config.yaml
positions: "rope"
qk_norm: true
init: "trunc"
optimizer: "muon_variant"
steps: 6566
Each number is 50 + 15 x the weight over its row's rms, rounded and kept within 0 to 99. Layers, rows and columns count from 0. The size before them is the row's rms in percent of the matrix's.

# layer 10 MLP gate, 1280x640, rms 0.0967, rows 368-382, columns 320-479
092:55 38 37 32 57 25 31 32 66 63 50 31 41 43 59 61 62 18 50 27 61 70 71 59 35 54 37 38 51 61 22 32 49 41 44 38 55 77 37 33 59 52 60 37 76 72 43 70 24 16 68 51 65 39 50 32 50 58 48 25 55 64 34 00 28 64 34 39 70 52 46 71 40 36 64 30 39 36 60 69 62 69 59 53 46 67 62 47 37 34 67 63 29 60 75 72 58 37 61 44 73 43 35 67 68 21 50 67 33 40 27 53 64 63 58 52 67 41 45 31 54 45 69 55 49 40 46 77 56 57 55 55 57 57 80 60 28 58 74 64 47 48 46 28 51 60 67 48 51 23 40 41 85 39 80 55 63 38 54 70
091:39 35 57 67 33 60 48 45 85 30 62 28 40 44 55 49 37 75 51 55 49 47 39 67 50 48 33 58 30 69 67 52 37 11 64 55 71 82 63 57 41 49 19 32 75 56 59 36 68 57 41 72 55 67 67 81 58 42 59 50 37 62 59 31 49 57 68 46 38 29 21 67 27 59 41 43 60 25 27 52 50 46 31 27 51 60 59 45 38 40 75 54 72 61 26 71 48 42 60 48 55 63 59 57 59 60 51 39 62 64 37 47 50 70 43 71 36 44 72 32 70 30 57 43 44 17 53 53 34 52 66 41 36 44 40 44 44 62 63 72 40 60 45 53 57 65 50 54 44 65 63 46 52 41 45 70 52 61 57 48
097:58 42 70 26 62 31 44 50 37 36 46 57 31 71 39 67 46 36 47 59 66 62 42 53 51 51 48 34 52 50 53 35 32 55 45 52 40 73 20 39 49 18 58 54 39 53 56 50 45 54 41 68 36 50 52 31 46 40 47 99 60 78 48 36 56 67 49 72 33 43 50 35 64 47 52 50 57 29 37 45 41 33 55 37 75 54 59 23 84 41 56 31 33 56 41 35 27 48 46 45 39 29 52 53 41 45 65 27 63 36 59 40 69 75 59 41 53 16 35 32 31 50 31 53 52 73 45 51 63 56 57 65 54 67 22 49 45 21 48 61 41 66 49 42 45 45 64 53 69 25 34 52 41 62 69 28 69 60 36 67
103:64 43 46 22 59 36 62 13 40 45 54 38 74 44 16 56 27 55 50 52 60 39 43 26 44 62 57 63 70 55 49 65 78 49 62 53 43 46 54 66 63 39 44 66 64 34 33 66 52 69 66 53 65 55 47 76 70 87 48 44 60 71 37 67 73 61 51 56 57 33 50 62 41 20 40 38 30 43 84 65 41 51 46 42 69 63 53 20 39 36 52 46 26 45 61 65 72 56 76 56 65 33 40 66 47 66 52 39 56 38 55 49 62 39 45 56 43 51 41 35 49 31 50 44 48 31 75 70 37 56 68 54 64 57 38 59 48 69 72 55 37 59 29 48 56 53 22 39 48 62 50 11 47 36 43 39 47 54 66 20
095:32 49 38 29 73 33 36 57 19 50 79 76 26 65 35 42 54 37 78 39 34 43 25 52 28 29 46 41 33 35 63 57 40 53 38 61 44 23 40 65 54 67 55 30 54 20 32 44 73 47 63 59 39 22 47 64 49 51 21 68 59 59 63 56 39 27 54 27 63 53 45 51 47 43 73 58 66 13 32 45 57 46 70 79 60 63 42 36 50 39 61 38 62 61 16 56 99 50 63 51 56 50 45 54 46 48 63 51 27 40 43 57 40 39 56 51 45 45 52 87 46 65 47 70 51 27 51 80 53 35 23 42 43 54 39 34 40 47 56 35 52 71 48 75 62 23 41 54 36 46 36 21 62 47 54 32 28 47 23 73
090:63 51 09 54 67 31 53 64 50 51 44 37 57 40 47 12 43 42 44 46 18 67 62 32 69 31 58 82 25 47 48 62 52 36 65 75 70 56 46 61 49 26 35 41 40 69 76 60 79 21 21 41 42 49 55 46 44 40 21 39 33 60 59 47 40 73 35 03 46 48 43 60 59 50 52 20 79 59 33 65 45 31 55 74 62 54 50 56 43 57 74 73 61 47 23 35 49 55 57 43 47 37 49 37 29 46 32 58 68 65 44 42 35 53 61 53 24 45 41 10 43 52 51 42 39 43 60 35 53 99 32 61 34 35 54 28 23 40 63 66 33 30 34 37 63 36 55 52 49 69 47 49 46 35 47 63 35 49 42 50
102:65 52 68 46 23 49 31 56 73 50 19 41 49 12 70 81 40 47 52 43 58 57 46 41 57 48 51 50 55 21 72 56 30 47 31 40 42 46 81 60 49 51 52 66 50 69 46 76 27 58 59 47 47 57 38 67 23 45 66 32 63 66 54 27 48 39 50 47 61 61 37 46 56 60 59 68 67 32 58 54 49 58 36 43 57 61 26 54 42 47 42 62 22 53 75 41 76 59 59 34 62 48 53 53 48 29 48 50 36 21 60 37 31 81 31 62 56 60 56 33 62 45 46 48 42 59 51 43 53 59 21 74 45 38 52 61 38 46 42 55 58 82 47 35 29 54 19 54 64 46 29 61 42 32 67 49 58 46 62 68
099:55 40 62 29 40 47 47 41 65 47 58 60 38 68 61 29 31 28 37 57 31 46 75 59 69 41 40 36 67 62 65 34 70 55 70 29 50 71 22 54 50 37 60 24 66 40 14 42 37 81 52 75 67 49 62 40 51 68 71 48 50 41 37 31 61 42 48 62 75 42 39 47 51 41 52 35 75 54 48 48 36 74 44 67 61 54 47 46 54 41 37 67 44 37 37 57 53 42 59 58 30 37 61 71 62 52 57 38 40 64 62 40 53 52 38 64 45 47 54 33 61 12 67 51 29 49 78 49 70 45 65 41 45 80 77 58 37 69 57 68 43 49 59 42 46 41 65 54 49 55 53 69 62 35 55 53 86 47 68 64
091:74 69 10 39 37 58 57 32 34 39 47 35 46 74 50 41 19 62 36 71 55 52 20 52 35 30 33 74 30 61 39 57 54 55 63 69 61 45 48 87 25 48 78 50 64 43 35 50 45 60 37 50 45 36 22 60 59 37 63 44 54 51 44 52 64 56 58 24 45 54 63 48 62 38 51 47 51 41 60 48 55 51 52 69 56 60 58 38 48 61 85 49 57 48 64 49 53 25 86 36 61 48 43 56 31 55 48 41 58 23 13 70 47 23 31 58 59 23 40 33 30 55 38 36 44 59 38 47 49 62 57 81 38 52 58 34 39 48 46 38 68 40 37 13 39 72 48 42 64 44 59 51 86 50 46 44 50 52 40 38
098:70 83 65 65 70 48 63 54 43 51 60 79 61 73 56 59 31 34 63 77 52 29 46 76 56 57 37 31 44 40 43 50 51 32 23 31 79 36 53 45 81 63 72 64 63 50 29 34 61 45 64 34 44 33 65 30 57 51 65 56 34 44 42 50 51 58 35 41 53 52 44 46 55 44 66 61 74 53 39 38 71 61 54 41 53 45 43 66 36 12 47 69 31 26 43 44 43 23 38 18 44 55 41 20 67 40 49 21 49 39 56 41 45 54 68 40 37 70 71 58 62 71 52 62 62 82 41 49 27 03 64 55 30 36 51 42 66 33 52 71 34 74 68 44 42 31 39 80 54 25 32 88 36 41 43 50 58 43 72 58
098:15 12 55 47 40 35 05 55 51 69 52 53 35 64 52 69 32 75 47 69 46 34 51 49 34 52 55 42 38 50 70 95 81 32 53 72 41 46 41 14 47 51 32 54 33 51 39 34 51 58 59 44 34 43 65 41 69 34 56 69 51 67 67 55 43 37 23 31 51 12 63 41 37 55 43 55 76 29 66 35 49 55 22 44 43 54 47 78 40 33 38 53 47 32 17 62 47 40 64 66 50 48 43 21 57 58 49 56 16 44 50 46 71 50 65 34 52 52 29 58 53 60 60 52 21 54 20 29 38 42 53 28 36 56 37 53 25 79 67 54 45 56 49 43 60 50 64 56 42 61 40 87 65 50 62 58 28 41 39 60
101:45 49 44 51 51 28 57 22 55 06 38 43 43 33 52 57 75 59 38 37 54 33 50 37 47 74 48 53 60 38 45 37 55 56 46 63 52 81 41 54 65 31 84 52 55 61 71 39 81 51 22 68 40 59 61 45 56 51 51 35 49 45 69 34 56 57 45 48 36 41 88 62 69 42 59 71 51 59 12 46 21 65 60 64 40 67 50 73 60 31 55 56 56 19 72 50 58 24 47 43 45 38 63 49 43 41 37 42 48 55 52 57 68 68 37 57 48 52 69 50 54 67 57 40 65 47 57 47 55 65 46 49 64 40 54 51 37 65 30 46 53 67 40 29 78 49 42 54 14 42 76 47 35 54 48 41 54 62 22 57
102:63 50 52 56 33 73 63 53 38 51 54 47 55 71 41 55 40 58 29 50 64 51 56 72 36 34 50 64 41 51 38 47 54 49 72 47 39 41 50 50 55 33 41 90 57 76 48 59 66 30 72 31 39 55 70 52 24 35 62 80 39 52 63 67 58 54 60 47 66 58 49 64 34 32 62 44 56 59 63 51 73 60 19 19 48 49 50 37 64 70 42 35 52 64 27 49 52 25 45 48 38 41 51 55 70 31 26 52 62 26 59 58 43 36 44 59 67 53 57 47 49 18 48 62 72 60 45 55 21 57 33 35 56 63 39 55 69 27 84 71 84 13 52 46 51 49 53 30 39 56 60 65 63 44 72 46 28 71 65 62
101:43 54 17 73 16 81 83 39 28 37 63 20 58 69 53 69 46 40 65 40 70 60 72 73 23 73 67 12 58 52 84 45 44 45 70 29 45 30 70 39 64 47 47 52 58 41 51 49 44 21 31 41 26 33 47 43 50 27 37 45 38 78 76 45 64 44 54 51 43 49 45 43 36 63 74 49 65 45 66 71 79 43 56 26 20 54 85 73 78 65 55 65 52 54 54 22 42 76 52 39 57 30 54 48 30 31 17 74 56 65 13 59 54 54 51 53 31 47 25 44 71 49 11 24 56 52 59 32 65 49 54 54 85 57 31 20 59 45 46 62 40 50 35 47 53 56 72 67 38 37 74 74 36 68 67 59 59 56 49 46
100:59 72 45 56 42 44 27 23 56 37 41 50 38 62 52 49 64 65 41 56 51 36 50 51 27 81 58 24 82 71 55 68 19 23 37 12 31 74 31 65 33 41 67 40 16 60 48 62 56 24 55 28 36 16 28 58 45 26 42 21 36 35 64 36 66 40 33 62 58 43 41 52 67 35 77 60 21 30 59 27 40 61 29 72 49 61 64 64 16 42 58 49 43 20 33 67 71 57 47 53 35 51 56 72 79 31 76 57 26 47 69 78 68 45 39 66 43 26 56 72 56 37 42 49 56 33 39 39 41 54 55 48 78 61 47 61 48 76 24 52 43 40 62 26 57 75 48 44 67 45 60 73 76 49 53 37 46 29 31 65
# layer 10 MLP up, 1280x640, rms 0.106, rows 368-382, columns 320-479
093:37 48 35 54 33 49 55 58 57 63 49 42 40 76 42 50 83 35 70 29 74 60 42 61 40 56 38 37 55 45 61 27 71 51 58 61 38 69 49 32 39 25 44 40 56 67 63 43 65 34 54 77 50 58 46 35 47 38 36 48 69 44 54 24 66 44 59 29 37 34 61 78 43 25 59 36 53 53 72 71 62 49 37 39 29 45 57 59 56 65 63 19 57 40 42 52 50 60 63 66 52 70 64 78 59 84 50 74 69 35 47 50 58 49 68 53 39 59 76 21 26 48 54 55 42 55 58 66 65 45 58 22 43 64 56 54 37 59 60 58 42 77 40 42 89 22 42 19 48 37 78 31 58 46 27 63 62 67 25 76
095:52 45 30 41 67 24 53 60 56 56 60 55 39 32 29 35 53 54 62 88 52 80 32 57 46 35 82 39 48 52 34 81 52 40 35 46 59 55 73 49 54 58 41 62 16 44 29 46 55 35 60 42 48 63 36 57 65 28 59 34 67 63 40 36 74 16 60 77 64 72 56 62 72 58 26 66 00 49 65 41 55 57 63 25 66 58 49 69 44 55 45 76 71 65 27 51 45 63 57 41 69 79 30 56 60 62 50 59 47 69 95 61 27 57 62 65 65 02 76 58 37 24 46 42 53 44 29 57 60 78 83 43 34 12 48 37 34 63 67 45 22 23 37 37 71 28 63 49 55 47 55 45 43 29 43 29 53 65 39 53
098:20 51 82 87 37 68 50 19 53 65 50 50 40 25 36 55 40 53 31 41 63 59 46 55 17 51 44 60 58 89 33 52 43 74 47 64 43 47 58 33 64 54 45 58 66 48 51 41 57 43 61 34 70 59 27 48 43 71 47 35 37 39 56 79 51 49 33 47 54 31 55 44 46 37 34 64 49 59 43 64 64 46 75 48 59 50 33 70 46 34 65 78 62 84 48 63 46 39 75 37 62 38 60 60 41 79 40 41 54 60 43 42 28 53 48 47 56 25 49 37 54 27 68 40 43 51 51 42 51 30 67 23 53 29 50 45 60 60 58 40 45 62 56 41 68 73 59 34 53 58 32 34 65 84 45 38 41 54 56 51
101:51 62 62 60 34 42 44 55 55 70 22 69 32 36 36 42 61 40 50 79 61 58 14 41 52 49 50 61 65 66 64 49 26 42 55 62 86 69 73 43 43 51 58 51 53 57 74 13 53 41 47 15 33 43 52 66 48 49 33 53 55 58 36 25 42 10 68 56 51 35 69 61 59 66 16 73 48 45 70 47 36 47 29 34 81 62 52 46 39 62 77 45 43 56 54 27 67 69 67 62 56 47 46 31 67 48 28 46 57 44 61 35 34 51 59 55 44 60 76 77 38 65 42 69 69 74 66 38 52 42 40 57 48 69 22 56 50 60 29 83 31 61 61 68 26 61 54 41 26 20 41 69 28 48 66 58 25 52 72 58
099:48 90 70 45 62 71 52 42 61 45 59 56 58 51 66 61 40 65 41 65 54 68 46 56 45 53 52 67 49 49 11 66 56 44 60 47 71 76 66 47 56 36 30 48 67 36 73 48 88 48 43 23 36 39 65 42 53 63 51 30 20 24 45 57 27 48 49 52 27 51 53 51 33 52 49 59 58 82 40 53 08 31 32 40 37 52 73 61 70 42 80 47 50 29 35 48 46 74 61 19 70 38 48 40 55 53 53 45 28 39 60 36 63 51 62 35 50 56 91 44 45 40 70 35 48 57 45 19 61 62 62 18 47 37 70 53 57 56 52 44 51 52 50 31 42 68 49 32 62 45 46 69 50 55 45 58 73 48 47 43
095:27 68 27 59 66 60 52 56 25 55 49 67 47 35 63 35 54 68 35 43 44 62 30 80 47 49 18 47 37 53 50 55 63 53 66 67 42 44 56 56 42 44 59 44 54 50 47 48 49 49 38 35 29 64 42 45 48 27 61 46 31 62 53 46 64 47 74 29 83 23 52 30 69 57 62 65 18 59 57 47 22 82 46 57 63 70 49 43 54 55 65 49 60 77 61 49 78 56 27 44 71 26 56 58 18 43 38 39 58 56 42 35 72 51 45 57 78 77 45 59 34 69 70 33 55 84 61 38 58 63 65 58 32 46 48 32 53 46 28 71 37 53 36 32 55 42 73 28 53 45 76 36 57 45 21 50 30 29 56 57
105:56 43 69 20 57 67 29 31 46 29 23 59 55 36 51 45 62 45 47 46 27 48 56 40 10 44 46 67 57 56 79 67 50 73 29 41 58 72 50 60 51 43 41 99 73 80 63 46 28 59 53 39 46 61 54 62 29 28 56 18 72 48 40 48 39 35 50 57 39 57 56 43 47 53 64 37 41 42 72 38 56 79 46 43 56 55 26 53 37 53 54 62 54 63 74 41 62 60 44 64 44 54 66 42 23 41 59 40 57 36 49 48 46 70 38 50 35 67 31 51 79 55 39 30 39 70 52 32 48 70 14 59 49 62 50 48 44 46 10 62 61 42 24 32 53 14 36 49 62 70 49 43 53 30 60 66 52 53 90 49
097:39 64 64 41 61 69 43 38 69 63 54 63 40 59 43 58 64 41 21 53 38 49 45 52 59 58 57 43 40 25 50 48 49 68 29 51 30 38 23 49 34 18 44 71 24 60 38 54 53 72 59 28 48 77 64 76 56 63 04 44 49 34 74 45 51 39 38 71 45 20 57 61 42 69 31 45 48 49 56 54 31 60 50 20 72 43 60 60 46 37 52 36 37 72 47 70 61 50 32 71 34 24 86 34 46 74 32 42 60 58 52 42 34 47 58 36 46 80 51 41 33 71 23 40 52 55 67 72 75 76 48 33 35 60 56 65 65 71 51 20 32 50 35 76 55 61 71 42 60 60 57 74 32 40 45 83 42 57 59 61
089:46 46 43 54 59 36 17 61 65 53 57 46 31 49 58 57 54 68 42 55 54 31 55 42 72 36 59 44 52 53 52 50 54 49 44 59 67 43 71 45 35 71 57 64 67 61 51 34 38 57 70 60 50 57 52 59 43 23 16 56 52 88 64 72 23 87 61 70 60 52 28 31 45 61 35 50 45 55 32 50 42 61 47 45 41 26 49 39 48 38 31 71 70 33 38 58 65 75 24 29 41 56 58 52 45 53 47 43 29 62 54 37 48 84 53 49 31 46 75 38 86 62 59 52 62 58 46 75 15 33 41 19 41 59 45 22 70 22 43 55 42 63 59 53 66 49 57 93 50 21 49 53 61 25 80 60 25 64 73 75
099:57 44 83 32 41 58 28 49 67 58 55 83 64 51 61 54 47 50 32 69 72 31 22 50 66 50 50 32 42 57 35 54 20 37 26 49 69 38 41 56 61 61 30 73 55 44 54 28 51 33 62 49 53 51 74 54 47 70 75 66 62 58 32 30 41 33 52 53 51 32 63 55 80 36 38 58 67 24 61 69 73 60 51 58 32 31 14 61 65 40 60 43 50 16 17 20 52 36 26 29 44 61 34 14 40 54 47 47 36 59 53 30 38 26 51 41 47 60 61 57 72 72 48 51 32 68 43 39 61 45 35 58 33 47 58 41 35 34 45 82 27 42 44 44 36 29 73 55 40 13 56 60 69 32 27 40 64 65 42 37
101:51 26 32 71 45 45 34 35 42 44 57 28 32 43 64 51 60 54 37 34 57 39 54 51 68 44 67 49 48 42 33 24 26 65 28 69 60 33 55 50 28 50 57 43 38 79 46 40 74 43 44 38 46 47 61 57 50 48 52 53 78 37 43 49 60 63 32 73 64 38 82 62 65 71 78 38 71 49 14 47 67 64 49 58 49 64 43 38 57 56 84 44 63 61 38 64 50 57 59 31 69 46 49 57 35 67 37 57 65 68 40 65 30 50 53 32 52 59 70 73 76 37 67 30 38 54 48 51 43 46 49 51 49 45 47 48 30 73 72 43 56 20 48 41 67 53 35 42 23 51 56 72 45 77 75 63 30 54 60 57
102:59 66 78 43 18 46 45 80 39 61 67 66 53 34 46 75 68 62 38 27 37 55 69 61 39 53 56 47 54 69 39 68 33 41 33 73 41 44 34 45 44 46 29 37 41 54 57 51 25 58 47 59 23 69 60 30 61 39 38 74 66 52 31 53 39 35 12 29 40 29 28 39 67 53 31 14 64 50 48 66 54 65 70 53 50 34 52 79 53 55 32 74 54 55 66 65 28 56 28 45 90 53 50 37 52 58 48 65 39 49 53 63 42 41 51 36 38 45 38 23 40 47 47 37 47 60 63 44 48 60 36 65 73 51 41 40 38 49 47 54 38 34 26 55 57 28 51 45 60 65 73 49 32 56 49 42 41 43 75 46
098:40 23 48 24 60 74 44 33 50 48 67 30 56 61 43 25 58 55 68 60 32 66 46 43 57 28 58 53 36 21 61 65 62 73 32 41 54 64 21 82 39 51 59 48 43 57 62 56 45 60 94 55 59 61 61 68 55 38 42 58 53 44 52 71 61 48 22 42 67 60 48 56 34 45 30 60 33 46 42 27 67 52 52 59 33 60 50 65 51 51 48 44 70 34 60 25 43 59 57 22 73 47 62 55 44 48 49 47 38 60 33 44 29 77 61 34 56 71 42 69 51 20 32 32 51 48 36 25 68 58 63 50 46 63 35 26 65 73 36 33 69 73 70 56 75 32 41 41 41 71 51 46 52 22 57 30 47 58 60 42
097:22 72 28 64 50 45 36 23 49 49 61 41 29 39 49 96 45 48 63 54 73 33 45 22 39 37 68 53 43 74 42 70 53 64 41 70 57 55 74 79 73 41 48 72 43 51 62 54 46 66 32 54 59 75 57 64 51 51 21 27 36 71 51 77 17 40 57 27 22 62 59 58 43 45 59 66 32 59 33 76 57 76 37 60 48 55 58 56 39 34 63 35 20 46 32 65 38 44 39 47 64 57 63 50 62 32 46 78 44 51 56 35 38 65 44 53 48 42 33 59 73 71 26 26 29 42 36 47 42 59 47 54 66 49 27 60 45 54 52 57 49 56 44 58 42 65 32 32 70 58 00 48 62 47 50 37 42 22 64 39
101:66 57 55 28 77 30 36 51 61 51 68 67 24 58 59 53 49 34 55 65 48 47 28 25 47 51 28 39 26 46 28 33 52 56 55 71 39 78 28 55 44 39 32 72 67 44 47 54 31 50 48 69 53 66 63 65 51 47 46 55 52 56 52 63 40 56 49 23 68 66 64 44 29 71 55 63 64 47 58 28 30 25 59 75 46 73 28 33 55 45 46 41 56 60 74 43 51 41 75 30 30 42 63 58 45 70 27 36 73 47 26 59 52 63 56 61 54 45 29 29 25 80 55 68 55 99 52 79 68 31 74 29 42 64 53 45 74 49 29 49 64 50 66 60 47 49 60 51 63 51 58 64 48 43 47 39 26 63 32 40
# layer 10 MLP down (transposed), 1280x640, rms 0.0708, rows 368-381, columns 320-479
095:62 54 61 43 74 53 58 43 57 47 70 65 81 55 20 91 48 50 60 33 63 55 44 36 44 36 38 56 33 46 41 75 61 71 56 37 80 60 59 59 53 80 66 21 64 67 54 52 71 59 49 56 46 61 48 50 42 72 43 45 52 58 53 58 40 76 59 41 44 77 37 70 95 46 38 51 22 41 53 55 58 62 61 69 47 25 50 31 60 50 57 29 38 25 44 35 74 57 39 41 48 67 51 48 52 75 42 71 57 75 61 44 45 43 73 53 55 70 57 56 63 47 48 60 32 39 54 56 37 55 55 24 39 46 57 50 44 34 40 45 68 60 37 35 65 59 45 92 31 52 63 41 51 38 53 66 48 46 33 72
103:67 00 25 58 35 45 44 50 36 44 18 54 54 45 48 44 31 55 73 55 50 57 33 41 36 35 44 66 48 61 47 50 59 34 48 69 36 69 44 19 35 11 45 55 62 66 42 59 38 51 73 53 23 49 49 44 49 38 50 39 51 64 36 51 55 62 76 43 52 31 82 63 73 56 67 45 37 47 38 47 38 46 58 47 52 41 77 29 61 32 58 23 64 62 55 41 47 71 57 44 21 65 43 40 70 67 61 46 35 29 64 62 24 45 37 46 53 50 33 54 50 52 48 30 65 69 55 54 55 35 35 21 57 83 37 56 50 64 55 31 74 71 32 65 49 68 29 46 47 54 47 34 43 59 74 55 37 38 59 43
105:57 99 27 72 53 59 24 68 47 73 49 43 62 27 55 24 78 64 77 38 25 48 44 41 22 54 39 30 59 62 52 52 56 37 53 28 49 42 42 70 52 64 54 31 77 30 53 57 70 53 24 48 55 38 55 68 58 54 49 60 56 38 62 63 49 66 65 24 40 26 64 36 42 31 53 68 33 69 46 52 56 60 71 59 50 19 41 30 52 56 59 49 43 50 61 66 59 82 71 57 39 70 33 36 46 37 55 51 36 43 55 57 33 58 40 57 53 55 48 65 63 24 52 44 47 30 60 56 26 36 86 42 46 43 63 07 48 49 45 30 33 19 33 44 45 31 43 48 40 71 57 51 43 23 51 24 55 32 32 46
089:59 90 15 65 60 72 69 57 33 65 56 37 72 46 63 39 47 34 50 42 68 45 73 37 21 56 74 58 72 52 64 27 54 51 51 29 56 49 54 55 57 45 64 60 55 70 70 17 68 55 48 39 59 84 53 67 28 56 23 42 51 47 46 45 74 43 55 61 58 71 26 48 42 48 59 06 46 31 57 22 31 51 34 53 40 17 59 39 46 14 39 91 29 64 67 59 70 53 56 50 33 69 38 55 49 40 64 34 53 39 39 48 56 55 35 49 73 64 53 54 77 67 58 60 46 63 38 42 83 51 40 49 58 58 57 44 57 35 70 53 58 46 56 38 55 10 45 42 47 48 81 79 49 56 53 43 49 44 59 43
092:43 62 60 47 43 50 57 81 34 69 59 37 61 33 52 39 61 65 56 68 57 45 20 70 28 23 56 39 46 53 70 53 60 57 72 47 58 58 36 58 43 44 61 41 68 35 22 54 42 56 56 57 30 38 66 48 50 21 74 38 45 54 56 69 30 41 35 57 75 51 38 47 66 41 31 43 25 58 26 28 56 44 48 88 48 27 30 45 61 41 49 41 51 41 54 32 69 27 20 43 26 45 58 48 44 53 75 64 42 35 69 64 47 24 54 50 50 52 40 62 82 72 51 62 63 50 34 52 42 42 70 53 47 57 50 67 57 36 52 33 51 47 43 53 63 73 70 47 29 16 40 18 65 55 36 71 61 41 37 52
105:54 32 52 36 42 57 31 35 59 43 44 57 43 57 52 29 36 50 62 40 52 55 50 24 20 70 64 60 72 40 23 65 31 52 47 22 28 43 43 33 70 50 38 33 20 37 27 47 25 62 61 24 74 41 27 41 48 55 60 86 40 73 60 61 41 53 38 29 44 72 42 68 42 54 51 43 59 50 46 35 63 41 48 67 56 23 41 60 64 42 39 50 47 59 67 51 44 77 43 75 59 65 61 33 70 43 39 72 51 61 54 49 62 37 59 28 33 33 51 93 49 78 34 55 79 64 73 29 55 42 46 60 41 37 48 58 66 49 39 55 44 58 74 53 38 49 49 60 72 45 54 40 09 56 53 37 83 53 50 35
105:33 42 31 47 36 96 34 43 37 30 48 60 63 67 40 71 48 40 36 61 47 38 79 59 27 35 34 52 53 71 48 38 86 48 63 38 50 41 56 70 51 64 56 93 38 68 30 41 41 46 38 50 42 24 38 76 25 86 41 41 55 22 49 52 74 75 62 45 70 52 55 80 30 44 22 57 55 61 58 56 69 31 48 15 51 56 69 74 32 51 58 41 43 56 41 56 35 75 31 48 06 67 52 58 61 69 62 37 59 44 20 57 62 54 55 47 58 60 49 52 47 45 57 54 45 40 53 89 50 54 63 46 23 74 24 33 71 70 52 16 59 40 62 48 20 55 18 00 69 48 60 48 63 47 56 77 59 57 56 60
095:69 59 64 77 34 48 28 59 59 50 63 62 56 59 40 70 39 57 41 54 51 23 51 77 30 44 42 16 26 78 67 77 58 51 46 72 52 23 50 40 22 57 77 53 61 35 67 58 56 41 36 35 59 54 54 43 40 55 35 18 39 35 29 40 45 74 56 43 71 58 69 80 42 56 53 81 18 59 68 54 26 50 68 36 48 42 47 67 53 54 71 41 57 42 37 61 63 58 26 53 63 11 33 57 29 47 42 53 34 56 59 26 08 79 47 38 15 67 57 56 70 59 56 51 45 58 42 59 55 65 27 67 77 47 30 44 60 65 01 28 48 33 49 56 42 53 47 50 37 51 73 78 51 28 59 39 53 50 41 43
096:58 27 41 46 51 42 56 58 23 46 46 70 47 56 44 55 40 37 40 51 42 60 46 60 33 45 40 58 43 46 37 44 19 53 35 29 54 44 61 65 58 47 61 58 60 27 62 57 67 70 38 57 45 74 55 38 53 59 70 25 44 77 48 27 85 29 37 50 43 45 53 76 39 34 47 29 48 39 39 31 57 40 41 56 54 38 46 35 30 52 65 53 40 49 66 62 56 59 52 39 36 53 44 55 52 64 16 34 67 40 09 51 58 39 57 45 41 28 57 47 35 39 51 77 60 37 47 43 61 49 71 80 45 34 56 66 37 48 69 38 71 28 35 63 50 73 59 36 42 46 49 54 34 64 37 73 49 55 25 31
099:68 51 40 59 61 83 58 52 29 56 65 53 52 57 29 30 51 43 33 72 64 46 37 58 33 83 54 45 57 63 42 49 51 41 41 84 37 37 56 73 60 16 40 30 58 55 30 29 58 30 58 48 46 32 27 29 43 65 57 48 40 67 39 52 58 40 39 49 35 55 74 29 53 52 22 19 65 30 55 52 35 61 65 53 81 53 33 78 44 59 60 44 49 60 54 55 32 74 34 52 52 45 61 52 53 53 60 45 70 60 26 63 54 73 58 65 52 34 71 48 51 61 42 72 43 71 53 27 75 62 45 49 36 68 59 69 42 73 49 17 58 50 50 75 66 67 47 33 24 52 65 23 53 37 56 75 51 40 44 44
101:45 59 47 32 33 70 64 60 50 53 31 44 57 61 60 52 42 44 67 34 43 57 44 61 66 41 52 61 30 40 52 41 48 55 47 50 53 68 11 19 45 54 56 50 71 58 53 68 29 40 63 60 38 23 42 53 50 55 56 29 73 30 03 72 49 39 29 23 58 57 19 67 28 62 75 23 59 48 37 35 70 56 57 59 50 48 35 61 62 51 65 51 99 46 53 60 39 47 45 38 16 42 33 37 71 45 21 72 47 70 60 38 68 38 55 65 67 51 38 43 63 64 78 58 44 47 47 68 65 62 55 79 26 39 52 78 59 59 61 28 53 69 67 50 32 63 27 50 53 37 48 57 59 26 50 51 37 76 38 27
098:43 40 47 26 62 57 28 36 59 37 55 53 46 62 99 52 49 61 74 37 51 84 51 43 54 67 49 78 67 56 32 45 68 44 49 39 67 50 59 51 40 63 33 41 54 68 42 51 84 62 64 41 55 45 64 45 51 42 53 75 65 29 38 48 61 16 71 63 94 67 38 66 50 80 38 44 35 63 37 67 68 60 45 66 53 34 34 45 47 40 60 39 93 51 35 52 33 38 57 51 55 82 61 88 44 59 37 33 37 48 25 33 60 31 62 65 49 47 59 50 42 58 68 79 50 48 42 70 63 52 74 70 26 43 32 23 66 59 50 52 71 42 67 70 61 74 40 33 52 49 65 94 42 47 37 50 68 56 51 66
100:63 28 51 41 75 40 32 72 56 74 43 52 53 75 32 47 38 48 66 52 25 36 50 35 61 45 83 52 75 67 59 46 52 63 46 38 53 69 42 10 48 36 47 56 27 60 58 32 33 64 46 44 37 61 52 29 56 49 57 14 42 43 65 58 78 50 39 41 39 41 43 33 59 58 34 62 38 49 57 38 48 64 50 66 17 63 33 30 48 46 43 61 67 29 42 64 38 76 34 49 54 34 85 56 43 58 37 65 51 51 69 55 39 41 61 71 48 43 54 35 21 46 91 70 64 66 45 31 53 54 47 42 59 43 40 45 55 64 70 63 42 62 51 50 64 53 45 57 40 60 27 61 47 65 32 45 42 56 60 53
101:39 49 64 27 52 57 24 63 66 38 45 47 40 72 53 37 70 61 27 24 36 53 43 41 02 63 59 40 44 67 73 47 46 38 46 62 60 60 61 32 70 52 65 34 25 55 39 63 47 56 45 45 56 59 40 67 60 61 04 40 77 84 70 63 56 66 37 63 49 40 54 45 47 60 43 28 44 52 31 39 71 53 46 36 53 22 61 42 30 53 25 34 42 69 43 55 31 77 51 72 42 69 25 48 42 67 59 19 62 42 88 62 38 69 51 57 28 30 46 35 41 28 71 65 55 55 73 57 16 54 76 35 42 20 57 39 52 18 53 34 71 32 41 56 43 22 54 77 41 70 35 78 75 51 55 69 38 38 25 48